config.toml
n_head = 2
head_dim = 64
vocab_size = 8192
norm_eps = 1e-05
positions = "rope"
attn_scale = 0.125
init_std_up = 0.0433
final_lr_fraction = 0.0
seq_len = 256
doc_mask = true
dataset = "wikipedia_en"
Each number is 128 + 24 x the weight over its row's rms, rounded and kept within 0 to 255. Layers, rows and columns count from 0. Numbers have three digits each. The size before them is the row's rms in percent of the matrix's.

# up: layer 6 MLP up, 512x128, rms 0.189, rows 106-205, columns 0-63
# down: layer 6 MLP down (transposed), 512x128, rms 0.188, rows 106-205, columns 0-63
up106 097:133126094113140121168095133153148116146144116129114142130138108171146132174107058125137123117123109146165116126112141189142166140118115144157144162109109119099091149158152150147135149112121102
down106 097:143084130107132143119150123089166128179157143143146097090134121112130129122131161134068085148139113107093119132135138187162133147111129078122131136145111121140103132148120096091111121100147119
up107 099:175120139127096132157144094092115119078122133166136150173156153172160096144122147110105126152146083160180127091134131135105139115113114121164123141114114132158164155085140149122117161127160122
down107 099:124129129119079072135124091094126108138154106135123114137120089141057111101150150098109142153151152111099158118164150133112111106129165140108124095107049135104111121108126131143135136184098152
up108 097:139122127123141118097161109146115148155139095165103077133126139106082119125153070128115124102142175063137106122120140187072092145152103154109130122125115118115143106133173128139139108130151106
down108 091:119133160115133090130100167129092148096109119104138169097148130108134105151110115142146093104115130121156185144122149132166148156164154139144111088112132102154126142144115055120113113139135116
up109 099:153138149112131129110150070118109087128139107191124134125138136138109115056107100132180110091121140113074128135163130147104110137099124097112127129117098094098088100122156123139081137142176139
down109 106:107109104115105151141135144161110172089097120059124153122120079139171147157146123120112128142134148140153172107149093108187117112157111122094114087139116132140127145130113144168133119136078106
up110 109:129169125105055132140128104112136156156127133155146107144101118151118123142104131097110124115146150135137104146042157164136163108149136160090144133144100124152055110134113141098126150134156147
down110 101:134136173146138123132073114134121128152104101151110112100126176141097130125145141095148136108124167130124123109110125135102120143081171150124140118133092130134080106086121145147163135095145103
up111 104:117087142100120156111136148151099131105157154139217107136132134117143129120111118114160135127137167110145165119126131115106147126148120174110109089189174129147135114152157150133175131125151117
down111 086:116125119155133123107114116135114174139101131134085122098109114126109173138121147136096102127121131158091130128107139143152153151115074101138139113085100118170139143125103102118100098115132161
up112 091:123120123153113135101133124131156116161132136138101106150105141130124134138211130142123150114118097117141188147147129157166149152165150165121089159124114134114137087137149129156143167099159109
down112 100:115126132090118153144126121094127142125115098122112172134135149138075121125111117143154142142113151112116142150112133097108135180125118112137147137170094128126106169100108151137107118160131126
up113 093:123167148099126130125136136138139108136147103159117125136157115074160075129142191151133068128138152160114143092106130138134115137125171135164139124148123123143154118134174073131135123156155107
down113 100:127131179118128130167141154147093092115152134139151153118116134126120173129104129170102155110149153134128128101118107125125146148171071131075111080108130161149112159131118182141084124108105087
up114 096:124153154148096126091140073111089133120131094146098164117133141106120104138130178115152090108105154155114097164124140144148103109097104167141131114111122127135168158148137127133136142076176120
down114 102:142117130072147078137131112113099119129120123093134124086186127128087150147113123155087135164136143106119145150136130125162128140105097147166133127137119139110110124115103104163096130119124117
up115 093:108162109136115157146101106142124123110116146095135118162096158151127141131097128105150099115129128123109133181126103149107088110139136108165126100147121128120162126111109105127114107125144121
down115 092:090109119164163099132141104138132123126116135115156123121090135119100119087098101164098136173127116113096133114138126092139115133109138096098136151156161103092120123144118109117143069148135075
up116 102:111150152105146154139111133146152124115095128144114125124155122157124133139132084076070167111149184111145163120110149161157141147144146129139142138143181122197138081116168150144113102108137087
down116 103:140149159097168128100118143162130134153140120129068144115135133108156184109116102136207153122120079155117125112132119103138102121158165145114114176145156095089136159083119113124160095154130153
up117 096:094112118110157146111116121122101081108122093092121133103141117159102153144131113131137117114147154103135109124087139155115097175119146136148160124113116116126105137166145203105074150115101069
down117 100:144147170131102127116147077071130117161104143126151151123143083125140114130094157133104148114106131123113127150165096119160109108157117114098106121143139147127100150165166122105175142144146148
up118 099:128103105132140102103113088166108092149161098113161113124142117161106118069143106117167154123122145118108146128150121114127120146125115112187147088167132148119163085159119127104125117159156128
down118 095:162134166135104139179175128104117114140114119137105133131137135144163068148152154150074121143107119126147152123097129149135146108145162132111135121091123135114103118097113173139152116106089188
up119 101:132145152134089120104110151122113170160142139169145131118142152148145148102116127108115112105120130140131159121087141138139149105118107133138151080148150162137107053113085113155161151164135125
down119 095:120108144102176121104125105147117118104125146163157146135182106108137095132141133135102125121137126148163157128140136110118143165152150113146133124131080130114160185139130097138126139108104132
up120 084:161079124102103120077177137109124127119140134160128128167126135117102093144123155154137129145156094144116141149113142124111119134135097150077083109136117146112105098129131137150114172122105163
down120 099:123141075136110142134107144117137160136087112136185126145185130143119147119113106134122107156114106092167093115116108113154185115163117123129091140082181122091142139138157119144105091121147086
up121 095:137121141110159144103193098157171125130120104089131087138084158124145090094181177133147120134146138069099123132144098126093075169139120107165141141136139130143103104133138124120133123132152097
down121 095:128139102183122177156091151117173107100106099149151126118116125128104129125112108102135156139089116094125124123111131093107181094129192162056156153121140116127128112136129151181122121141170123
up122 108:117156119117094129084146138087160149130147165145149087149106147141112132166136106118064170116182110083154130106120120108133173145099128146149109134176113155146142109141155148144151148164152095
down122 106:140156171171126123165120105096127107134175132111150174126124140116100111110125115111145145100115142152135130145068101127126114166112126136116147101169121160193103150141155090099103161122117141
up123 100:133140134108101160121155161142124089134133123131104131112109134113084118138134153099132092152110130135131109115139183191085089126144129142167119135120151154141103075106124108113108114104148094
down123 087:130152128150122150103162149118115164146126122148122144129093132145082077136090085109136144129120118078101114135098150151133109143112096129117139114135140097125132082088134092105124088100152143
up124 099:155158172112131127167180099103151088148143097150132119142098161139107087181126098122092134138133141096131141154124121141109153154092155110121173111118159104202156142128141130125125123146138146
down124 108:126088100115087167141137108131080131113146100141108083106188104135145127099130161102156166111131122125130120102154072117111135121123149144160071132139103140088121132135161149111101154131150086
up125 126:115111097107161105125069105149156106130139139122119133137119115085137108076171109118126106146151121124165081117086162164150094143131140134135142162068113087110140118148121130098121128142141128
down125 148:116107078095130098126109121140145145110123127105100139125129085132141127085135128130116117135137113094129121137093150169163123122113137115137127132100127123061131148132125132126135130110136163
up126 097:154122143140149124092123134127131105149109165133161130103163155134106158137108094125110133145129109137121118139144103146146153113102135122141108150122079195116124085087085203157189106109137095
down126 106:125100113127150135130111193103158112110119135120129127169126118116145146166139141125135170123136119108147075110156088143123092128115136129114141124131140102132117141148094124139087164107150102
up127 113:140143115109140096130157148107143115108115148120170189126174131110082124161146114074134109138157161165148138149139158120083083186111150101147178137129149104148150124103125155146165145141120089
down127 088:133154113120124123131113123122166151133115136131166130109120116141124115140136130116150102141108138104079137141104117135158116114078116108116139126125133131109123119108123130164154114140066142
up128 109:175142119147144122151106141185138133173125186141112121097133151099102115129172159143180115137154144121127088152107114146081092114164148107144094172126114185139152146117133106120137127111163140
down128 093:139144136112115120086131138113062170136098103140124166121094104131147123143100137098188140129090147111104122098124135183108149132124108113118133109115148120096127150124096116116123150165100110
up129 104:128098146106128166092077134085152122168163107121140136115130123121130118153152133129115126105137139148102136102146135112169154099142121101091144108134121094122138163168108095135108156103194122
down129 106:123124135108098094122100137168136114134113138135141146161109161130148112150137112136119109143084118086134113139143137136099070129126113125118141118140119153197110111121120147141111125125060136
up130 112:133141132120070186121122119176125101116112154125130115096125152141120124137092133151159116117153141110085116131128134150110130126167120142161091115101118153129122102131108091116186128100153161
down130 100:156117132125177101096138122095076109143145128116117155117121123111153138141132105211111156121107122177177105178134138112127121193133126112102117159124119094144095123131159174115102113144109071
up131 109:111100092098162121135107117146134134103086083097076101098128137138086124103126099101143101120164122139120143144111103111141161106134113143117132080127128130137078137160133087125155118157130111
down131 109:105134149105161090098124148138138120167134169100133154098116149143149149136126091097149119163157105121115123105180134121098130137115187141101140160115087103076138118106097166131147163130163118
up132 098:145122098096085165116137139116122110121141161139152094106099084156104148149141093129135106127138101105123152146133131154169091089094147145101143082102127117106121159143125139121180126109124100
down132 096:108164176132170137111118146140129131135127166082095124125093103084119131118170105132118152122144135068112082146117113117105145144193123106144158112115092101166130115109098137124089145135124140
up133 103:179161114137116096143106092114095143134118088113135133115096136136115088107145111147148148123142089142123112127129131147073095165123085148144106097115103098131155156132136108133114167149110149
down133 112:124123123111130176161156133149165083184127134138126124135101136122150163150087106128123112143135140111142117121132107140137126122131138111128110164130109111132086140146099111096116154110140160
up134 126:097131149171147153129108115133150092183179132136151140096117150104119150104159113111147135127128107116108100142139148157112100100166155118086141125106118125143139130187152115128175121099141170
down134 118:145115137140114166093140139140054118131120128117117127150123100112108113123109147133122113140127130142117093135129114141127137122173113128130125100131150170131128128081080159145096103111132133
up135 095:127124139152072142126163139132133132149144157154137103141088093132130098094150125132133136090119142138117148094105086167146121161110120124120154185133106097126070146120118119133131117143135085
down135 105:127108097137113131121136131136147147144123123142098139096127146170100157137130106143109116132080144094104158142159158105130121162130160145167185128113147148140144076159112143151101120110138185
up136 108:122068113114156137131126125145134098133133146086112139116105108139096121089126095155127138128149114120116116119115134122125152137186133121139197098159085109144117103148161135117144102108124128
down136 089:092110161101093136146096146144082109114114130142122122115156146140118149149069164124113125160144132112107149088129113116132153096112154143109140133100130143124167130153105167144118127150121156
up137 096:106147150113128094113146095083145180119117091156098059115144167102123138125136128110112133106140124135114118148135100127120125111132132123150105126153125108091145109137118135157135124129173147
down137 091:152089089141099109157124134148111104117168131122117152104109109130119138102141118132133157147129146118108116079115148096153144107123142115150146168138165185128102145133152127120135106115126159
up138 101:124113124100114102136109094137124112139164150170094128137136084171141156145113146149134106109121097116127106141122123134106134156147126153128146124078136108141113121147100129116122082141164102
down138 108:137184126127122072158149141125164118135089106120133111113107116111136139095129158100118115159161116106120094103177118150108149097120076150177128119165137131143143097114122117140135130139120150
up139 106:110146084158132125133151159124141164162089168139174130085098097107147126109139117125117157095128140120108152167131143157112124108107119119107144195147131137137162110156130105104123129128133167
down139 109:152112105127117131146128114180151118125169095178139156149129119088111139116088109117105127155144149078148175138152146126080096135085109100139136136106075118099108094120153121118139131129120139
up140 108:117110133093164119119157141153161100159136163130152128110171097125125132115135153079086132100128131169079157084106164138150102120130158154130105104077113124151131107119117101099140100156131118
down140 106:109141101138066133109133121132149114114145163123135098127153126113160082139146151148119143135127101118087158101167124160114105120150112140179124132127116143123093132130174148103134153114136138
up141 114:106136113154182083102157113137140088133107146120118160130119167126132114118146163106140109081163115095143097106128164194145112142128116110134164146091146141126152131138106080145161126112168132
down141 100:182146090164134118100108150126133092153122141146145161115151131112120146125129096133114109092092156107128105140141150138089149134142079138133116127154119129103140154120165126110156130117156140
up142 095:155071122121137094153108116093105134137150073125099143146163141142128104136142159089079174144143172128137132117113116148128147144129087124147122148122133123194074112094132129158128159131107135
down142 097:112117130122132120092154120107125133120082107083101109138079109155131143172123123155107145143128137156162116088095116112120125161125142105108118106107141124181147098099101075099111130137158130
up143 096:164135159092083098113166118167153154113104149107145120141137111095134127097156109109145135154141157135130190117119144113141164145118107135107089176119140113147107122133121143149144131135177142
down143 097:125116103143141127115168140099131117152137118153141145096110112148138141174076085116154109164162128109099102099156115093141153133159103118142140122105101140097138167160116130111144148134118083
up144 083:173151124110154161078145087096116118145091160129146108109144102115132119159152095090176127108138150093101109148086149139140155108119113154126128168151109112162109187162151129150124091156151110
down144 082:113142087125122118165108168138155149112126073124158142142111133136109144148106146124055127101126130150165135105178108146133124147133121098120102090120130129084136107080054111115138134123097122
up145 101:132105147123126131112137098150139095137111123162121113079113143163131129123060150124103102085119131166109136103154107144109128135163131135138122120131149116134128128162078124105182128147152120
down145 110:120131125117139155077104147112102132149150107132139141132159150120099130129154148130110134134172164108124116137177139124143164107136109142133165120072111163096145140118135139162148137090116108
up146 110:135136171145157112128090129115132123167097129121106148139121117146100131148122097105115121111092108096160134159083124155150141122121142158142105104107147119131110162118117166142081127108136075
down146 106:165165094115114157132092126112167096082146114121097089126121174112077102108140103139155140114120117170099123099144099121158109126110109104115184130128137133132128078122150061138155113119133115
up147 099:120186147148134085125143116131160146127090143140132114116170131161113129127155124138117105149165134162152124103166105168062149101073163125127129090138146077097106125103099153159164108130133131
down147 104:177106143112161149119136144121092109108132101078131166133106155105144119128133098096166177139099159128126143146097150124112130139137078104127106155105163159113112138070135125124109151130132086
up148 098:126142120100069120117149090085103158128101113143139163125122114170146133128136169110141142114127141132146141134132143128136084144100165122093155139146165149104132179175122159148089098145127136
down148 092:150102148080138140076142121168079090164097136163141131104155143135114147132145121143104110136125137115137072133156136130101126096109120109173128104091119140167132094115125155137089131111129136
up149 097:099116150063109129141111145125159154134125159138123096139121153110085154154144130168166138101111134137116185142146102118131133158127128128102187117117143123073103146145125163146124126132140153
down149 098:156181105152129150062141176149128107136089129136114125142128115132123131066137122115112132111116094145133092114146117127117120128177161180117151131127118148106145108109126104089136112123119109
up150 101:087122163151124159117162086146155147151119111131121107075159120124150116114124132177142162109091151133176158145147113103123105143124121153152157095101119097140103129143141136111102138120129140
down150 105:145146138117140145134111153127122099102139165138082124176143139133146154130154142116159135158163117145112150143121133132157136128173119102127181150140140132100116159091169153104125146092115122
up151 093:136117119065115160145112148116120124115137141176130141136124082167201117096127116183147159078154137137114102098168116132148131164166104127108165077110116100132152116164134112126113119133125144
down151 097:149169133170179128127114117111114106149128138109099112085178139107100101153146110138139124131086124095124109174156105118141157128089106142116126120136114174142135133111139133115110101152189118
up152 096:147119144137089161146156085147119130164162132124125172121130175110125139103107130159174128131146173137078071143123152137086164154108110144139136123153121114136181161153095138077166140127163123
down152 105:113137152116130120148154151124127140118135154155121150133147120148131111119134131118133124146101160085099098125112119127113086119181139110123102112095169121087153160112160120091081124083099096
up153 108:141119101157122154142113129111140121115110112160137107101143198120112132108089101096133125115139128138118106132101133170139099135130145154175115153124114151112159128110109115106109182142128148
down153 102:119130151136162165099130142112145139139128114114121081158096096184131157139117101089132117103122108162112128117117099151091100117111131125111109123105171125166129149152145209154109118151130159
up154 104:101152155104124127119177157124130130117151144143160103190150112144140095138126134142107145121173116117106114139137099118094102184165138127101120162113163151129131158130159155100165141100121120
down154 106:113077119159117119102133145135123140116078089139153155100103156104086114127117112131162112075121157131151128088154112110097169091134113117115113114113113146112129119142123122182133152141146129
up155 097:146175097103126150131136080150117116096127112146171151129110123184146097103122168154158132140150175124127124145112083103084106105172143094155168115117111124124156133103134145142107095118133084
down155 095:152132119125159128110151154071133116160130150111132156159131109123135151147086090112150139173109163141156136099125136151166132158166140120128082097142167142141132157126164110118122131133132128
up156 092:122091109087119129131145122074140136170156122108133081102158155107149143148103092164142207117117074117136123133168135115129136103142133078141140168110142118125107133137146154124120128139102109
down156 100:113124181153147102120141124122130150130139161099113096185097137108155083116135107122173102177142124123117159151111136112110131105109081152164115133133157119135131134177116102159167111130090110
up157 099:122097101114122106145151116130092113140110114143125143134124130148135125129127110105125120166146113131152152152122101184097130116153104127136127126153130117116129125152148122101129110149101170
down157 096:144153152154132151088145150109107097113146132109158149121130140134132038128183138101135135124113110121120164108161157092157169103117125110106116122120057128144134141125125119159139129134184102
up158 086:167119094090096132101139134131120136117133135131092159128118129122152113127115113121150127143105106152086137133159153124104110158143154195107097143188163115151103133140125159135137140121160082
down158 083:123142148164171124146093134099118126138130125118158090144128133112087122111108169126118116130128164184158141119093088148150146073129130104114143135104131133085167147144102106129088163133065158
up159 100:122136142119139164122119096122116141126133167159074128137107145123136120111170103108115140133122115144147128116112138128106177169068127129124153118112130127124115116106152131169095154127105071
down159 087:126132160129094111125126167153103126141136146105163134129125136112123175111106100107176102108120149159108134127136077096097070138159127120115124126135116103161149110116153145104150083152126146
up160 107:138163139151108171132167107124150089146144110134123114136173150123113125132135157122122143121078139132119151179162156116119132121122083123141151117117124119110132162123110106113169137167201136
down160 109:136063153060114124135123145146107153132135142127083132171114154128131178141108120115134121141134153114184110103145134147128143110130149116103118172094098144123106122131099157126143132139099149
up161 118:145151131148149136124126147172151133138143109109115140114123138107127106104149088149145093172129171150143099156131121123116118116079125105118182092131145142133110122142111111121146080119117061
down161 122:112142092129134117077121093155109125157167103150127141088113167145116093107139098131153162090140123160110142125122111095104112158181115168136128119165137165113085106092154136129098158109162156
up162 098:130089106141109115125125113154123084141145132128133136139083152148169127098084099156134166169163135144092093145094142110150125097157165102132122160077084108182122124098090136135154144107131113
down162 100:090093121120118093117131104153141093102117113130119185126090147130162134141149144117124125130088113105118113130101106129158131158137139097145110123103144060093135109106125168130160148100167163
up163 089:099080126124115156151149075116147103121116121111114109111104129163104106107100136100105097153118128098099125106154100146155140144126153117120128140149121160159106092096141129114156186110136113
down163 093:132086149118119131093149153176155131173143131143122174142103121155113173125140083149124160130107135073133150146094135149104145082118085155149123126124133156080113122149144112134151125122090146
up164 095:135149095146103124120134120124112133159112153136107153103137142088151101154093162166115105139119153135125146148137136087165106090098074118129080138092138148093152144149094134093129143145152086
down164 093:144146148098108140141128132122154112126108113116119087160129107159081167122133106110158136127124112145123129089080130176143129116151155087146136118115139085118122133142176122134144112111137183
up165 108:154106140100120091117139118178126136136096098120139123094117139129173163101148164166116146108122140106140127099133114112138101145106113104154150138089064116148101091141111159167097133145159113
down165 104:131102117175161137092105137125095123112144152083094128146180094134102106086118101112085112140123116129116122180135115141117131108149104147131139128154131119141097109125104148126155114146128080
up166 091:167122149101077133094142113089160093155107125104110101157120132143111077097134121102134114144114136106100176119157155114108105142156141142117194128147144106166105127118096186171134139114127107
down166 096:096142114108103113115128144162089108129079137174125137110086118152135158108143177123103107112120119137125103131092114086144154122129137130123103157097101113122125138093159080074097107144137154
up167 094:144122168145135100111104169150141126140130135125110140091133108116138131124158130169082120119110083127152107130140139184112139099108131122110129124119115076187149123130133114160152118159133148
down167 095:103155148099109172059145085144152157157120141137117156146099143137162120101101104098143167097108152159105133140124113116106140176157109101141105092104108137109102101113144088117120108138164111
up168 102:138144141093115128150163119141164128126100164165127137104082172093116131125112135092179139166134138130128099132110139150113116110114133148166141119112136126170120106116175105121158162148117125
down168 108:123085139135108123151120147081163188111117091160173153131140130086114131141125139176070127136126158110099129120157114152138140163077143128126120131119158097179138141152153079137132138086158131
up169 101:165152122101098157126138183146140192137131129179183159117116145124092107140160170128138139145133113148162103130105122139107107156133177131152121127100136147126164115129126162115120134116115124
down169 103:076101110137109123108151129120115119134094131076126138135137093141117159094116133113165112150126167117104138099106138121140156079140187098170162156133140137102145158153127117166142162125168149
up170 088:133155120157099063116125153129117148106140126186123138108152120119149128145102117104135146135128124121096129151083101116135128135145094146135169129129086108131140097129143107116170141170151113
down170 094:139120120114133134175092122150147125093134156100106117157134115124090095085112174196133092173137137095168136104099142126136114130121139129124134107115125147090122170089099140152078143137149140
up171 096:126133157146146117140132106151112075168154121127086114110066131114143131127111137140139092136105131111116117138112137171148139120146141070126119109143107116116103144147123125132184125097105129
down171 106:131159140152114093108186087142126098110092148142139163110156154138168197129127099146168117160141141131085133179143161148143106143138068096133131147174129110113102147153136116143114098119147090
up172 094:122117122076091144146114114131126130104107154144150135155155093112101125076145123146142127126164140115171114141126123195087127150099114142132166118143151130091115118127131111124086127179143117
down172 091:157130124162137140088145156105105118080157106097116099083106192134108149138122122126126131146140145113117132080160136148138143165139115160103113142121117180095096120097137145129112109125143144
up173 099:137131144136129124104158134093094102087148113143100128123106168167093147167107095084143122138169134120130105129154132156117117122160077182136134100138117112114138135147129117087133106141130109
down173 092:158110146134131122138083116135105131132077170108137110055146151095137133130139108183116139100122133124136150111135144088097144153120127126128160151119125129149142115145093149169145126128151149
up174 087:150058085125097098128117126108142087162136124151122147144107097174126148099074150111148120148102097135092140125157131161111153123133143086142132140102123135121141092101134094164126129116146117
down174 085:156170154130138139127144104119129176084144126123120114129125139094109099154161093099111102128169142133151132145139135121157145129087089089135124095135128107145137157153108185097096125140096122
up175 091:077150127127131083107121120177145098161089099095102136138132154145096117138171119093135124139172156133106125118135101118132152139101135149151164138109160103092092162177133110127131139132142118
down175 096:127123099160165136120128188121168184100139100103138116108110151108120136096127114110159139156164081140119094161101155132196123100109167095110107117164095112137115124100159115130126113145093169
up176 098:147114115121108074115137138129135138069144130124136130131155144133147126122135175131109148181131171129126111119118114129175122118156120170071135104105134172116149146139113160128095131124180159
down176 093:123109098120153181133119118148099074153133140105149107181123117144113134143110074187145134124143134121131118130123150113110118186137114160144137158151114097133135131104156091145151137114041139
up177 100:167113152111145111156159167099157108131112143151123142151131134091144155150142104138127195150154135136173112113170100167078180121143120159126153119145123170160122103108139146148141114113154096
down177 107:162152126130138142125073096145120137137131171120147097093148120136070134148087109155139123121128139138125116130126128113154156126081146124142108137160118134067109135120133124159104086201164140
up178 095:112119116067156094142122130164147088122143155144098137110087126127108160136162176147133182111166145153099129166107164123121123159145113126137163124113118103090111110119102128118107105134107113
down178 088:122116118155089154135124111098134147107120104144095159093165120116107068143107092100108114161117132166117141126120152169139139054123123152111099091165098132135114164081153137098160188136108144
up179 094:143153101065085107161105118155128095159151113128111141119119139161103115144157108164119150132150141143102113112159141145146090140134151106143174124102135132154142100131121088151126093137149126
down179 097:101081102148124125132150120131110088155158132118149116107114147100112125125133139112132130125113129133120128110103179140121175096093110138122133147140138154080111131129153118113153136180219112
up180 096:111110119122143123156073096118103125175118091150167153126104104187142097093134117139168124080089152107102115149111152128111123121149153153168153137137106102148075123144066154124122105128129158
down180 099:136114094138093145112183146154127119150123151160089110099143141140089140119124111146132119116083130095124084158132117115117153138099128160126155114134139148129135125164179145107161135087135135
up181 095:178137156105091085150154151160139134084142144114131160083112117085135142106118135131136122175113145146149097144087139160153093168147115103100118145174109141163110104123118106094106110155127136
down181 099:122150082129146135124121135104104047125097134132137130168159137162095112182156107124172138123088045144128115084145103095163147129125125138168132119112122142145144137151120155142130136127142106
up182 100:117141096160110120164115092153117145103127114151129140078152139095119125137185120162104157097159110138128088117116161168139113121144169133149164137107082119122158166146113114190175170138143118
down182 095:093107153080136178138158137134101118133121119125198140157148127154168107137129177110171089191112134118103115130141117156111116143112160139114124104133166095186141094123168128104108105148112117
up183 092:091144127074152129095142156126115136131153096135074093111147116128151122168115122133155063094125107107166142114114133086146116172064091099134105109147129101137142115148115099175107086142127128
down183 096:185123127156116137112092139134139158091085129117161153134104147106100138139129128150122160144116136084132103115166131142122159079130162158109148139087101137108122127094098119115128172125124107
up184 106:118074144113166168114150133143119121185146114145140113180112128137123134116124079134118138097145090130141125088140108115135136106102082090135093107089115127125124113163111187151138130116150138
down184 095:109169119132108140149143157117144179089147123119136148153127153134096116100121133128170118167098133127116108150133123136148124162112168136141151091136139110147138161075118138116113128105112086
up185 099:139160118124087148078111158106136170152098151119145106151105099148136141125150114149089119153116132151143104077156133092104118127115062146139128129131126076168164130190127144135165182150115130
down185 111:132121129130120118173114124160115110128118091144093113136127097103150123133129128099151129097111065123105098155129111153134122137084147118091123132144131159123090126108114164140072128141165135
up186 096:139087159156100136101158095097165135133142110145171127127170167127148133159127132086119185116133171135094150139149141132076149139125104144150130111156137086130144148120122112158110146116143099
down186 105:121134115099115079108129160137128112103114102148087082151174090139141126139124119150120138121121116113192149140133101107119120158122143101123138099138121162134116125145099161120125124148072188
up187 109:132121151137127159118089110159136125105124150126113137114126090139168138125125102146156136129105086136139123149152056154122093143119133133165115144119143188113093067121119158111121115134148126
down187 077:099123194130153108159152131101108140144140143113150140131117131101114169115148147125117134141116149229129137140126155128121152119091146109133141117083134091198107115125144115142193100107149138
up188 107:149130110138131125171128142147138140119151157149111087087095158088099143098119108149142098124114119122164135116126126146090122148105078138132139088143150100148097133113127120111110102121143107
down188 103:137133120115127124145143101125131145136145126092190163118111094139165120128122118143107115153102129124103132084111124120128155141138129123124135106106092147142158137103150148140111135101109140
up189 091:116129113071136161103167104144139160152131132132111111163089166147138114148162137161143124130097108161129099096165104124120109135115150138098115129136099090135156157124118143090115122134151149
down189 099:145128159160097177134129153117083088108131090133144096123168123120080129158135116103173150146161112085148144155151146145152130133130112145173151084117163167098103133094137122137121126181095143
up190 098:150136108114125119108121149145113127115171154144151167121102134126142156100134128128126149116095133137091085134130112168090115194125087144110123142112086127141120137122165143154124199093117142
down190 103:142139198145100125129102137141121090131132137170121092119097150111148133123095118099128149093172137106182132137159146127142140124130109119169133162124140144079131143115128128120128144149149146
up191 096:147133129115127151141113131127132173115165108182111131118136145144183142106135097046110113104107132118097130128142114109127115123134171133069156094138142141155119126148134107119103119171140133
down191 086:148109113138130080130158148111117118160121134132141110128123132119084100123163161185160130144163134204135137138111110153163123122136057161137134124157148111168125101127155125139115147149145098
up192 095:108130136155100119153146169104094113066114120138128111135152145116094075151119141143133130143135118157121110121120116160127172131084118181115112171127100121123172145137153175108132123054149144
down192 091:102139060127137156132109133149147135140119145157145096104077105143147141093114081095107100114122112168139118130089103147138118102123128091109134098127130124122098126106087167091141111123144152
up193 100:157134151102138149099155130096131118144104131124139138100167131146140121099155114136117112126131109150158094129154120148113144099159148138069148142134073089140132118128106126120143139066167171
down193 094:079161124162134139162103156134106097110099154113153111162077122152141137162095103110153156115155098136099157154109142101142127122141135119136109151142124131134158115123131131172147165113130135
up194 104:144124153118097143111167125129120135206135122117112148134135134106113119130133141170150115148109130125157133130174143141123081112143123129122108112146150109146123124170118139107105164150125133
down194 090:144138153141149133091120154120134118118136154129110079098121127124099132105135118088094123132129140152108142165121122130152170128118127114154142126127133114118120145098110146143123097159153099
up195 121:109107125100073124109128111114154111142129161096114166128115091105128118117160131138134072124104124154133166115145178116162104138085131103090155114115097118121137095149146136153097126108129113
down195 121:147117134124122144154148144124106116150133099129151139109109133128136138085087156158154121125135172080122151134125131106082156135145132172161132131166103140160164129162110149130146116125129148
up196 099:118143076103157144133109175110139114088138128118111148110130127120110131155129092152138130087154114169116121096142146117130137102136086131145119155129138112120118166152130088119182118148165158
down196 102:116107093125170142103063117133156118106112096118163133130148123153127154118123123138126133138130093112119126128169118170100112177090156087101139121133104145119095131104147100100134100136105119
up197 106:127102115132110127135148174158135106100124157177140145128122128158144124136105147136135143165124144130085084172121108124101164135121152127122146159096116114130144113131144117174103086145125180
down197 103:148146144121097137112125143131132125143152060090105160128114139082108108143132113113130117126110115154086129134153145107110141092142100148159124062156178112133087154122138105079128133126087117
up198 099:111115124117150133097145140098124118091125132149140148101119137118163134168162135138132147152124127104149122188164131150125071166114110151102139124130115154122105148170104123144144130187143102
down198 089:172118137142110099167138107189113119130154107134124132132135094131128122145127127136126085079129102102112139095079086129098151154105117107117121132123135098164154114126139109139091117128156135
up199 086:075142138101130139113096141144143146162117126138147119116121122149122170150110072112148102156099163147111140130127129142112126058112109155116135129135084124129097143162097141118109167123191111
down199 092:177098129142114151148131125144117125104114105145078135132143111093171136135143150104123101088128116110162129141144131113152130186138166111182123135146129069140125104154162128139123109080102145
up200 099:131144158120135124100166100125134104127129158175158115129145120104124104115154103166101147098105135151149106148131114101139089151093095139112136124167122189102116128106108161131105131117175117
down200 087:149176131113119126135129157123092137103135146111133119143126113146130112124087151152099118143098131180106123192119139108115109132131119121114145126108136153089110144105102092094100145106150112
up201 112:103121190107182092153175135157103083141162155141151156114114180118135097151136110133161130115094114138148111163118135148151156130180129133110116089128088111148150115147152109198175106138087110
down201 111:142149179121128083156135115130123091091120099119177121130092124147109121140129144132143160120157115115162167147118085164135110131098149095132124132133137115119147136169116116111103110130123145
up202 110:119112136130099143158155141141114122164139108140095151136130109128136183087142170081172106120140115117112135158069091113150134102100129106109162111123099111135121156113124130145114141105160153
down202 096:072108112133091135140135128133155163145136140112115137110135169093168107156158152151110122098090162140129152163162148115141151155135146143152117112148128080123132114172131157091121135098147072
up203 114:140134112120076112124112089126130129113082173115153123103139106171115120131134157142136130149125093096080153163157132149109115109132123120093144137149108101100156187144125150134108131111153148
down203 099:147131103159150127128114147105099122137105132146179125126147140087133136175100139155129153136109163131139130162134126105138099109119152091115108083100142105165162085118154098154115127130149150
up204 101:148140142087146117118165085115144122118092136130150097116131126145117171120136172114113092140141149114115176142108132136124114165152122122165124145115134113158120088125112152165099082104118074
down204 096:168121165125122140153180111196120141143129112139124135122139122102152109127137116160146073129118130162123127091161128120140154155144124144111164133099109156159150157081106113110145169114127090
up205 093:177091124138115123107128071126145138126119119139122151119144167159117196135169143099132126136149114094171072111146126121142074173118103121156110118111130109134115139131178136142161107147121145
down205 096:103159150124129101143131110088092144144159096105112112111153097113150093076150125157131121125082148145108135099133137130137138078171177133117102085116162159141152124134120114099139083103156158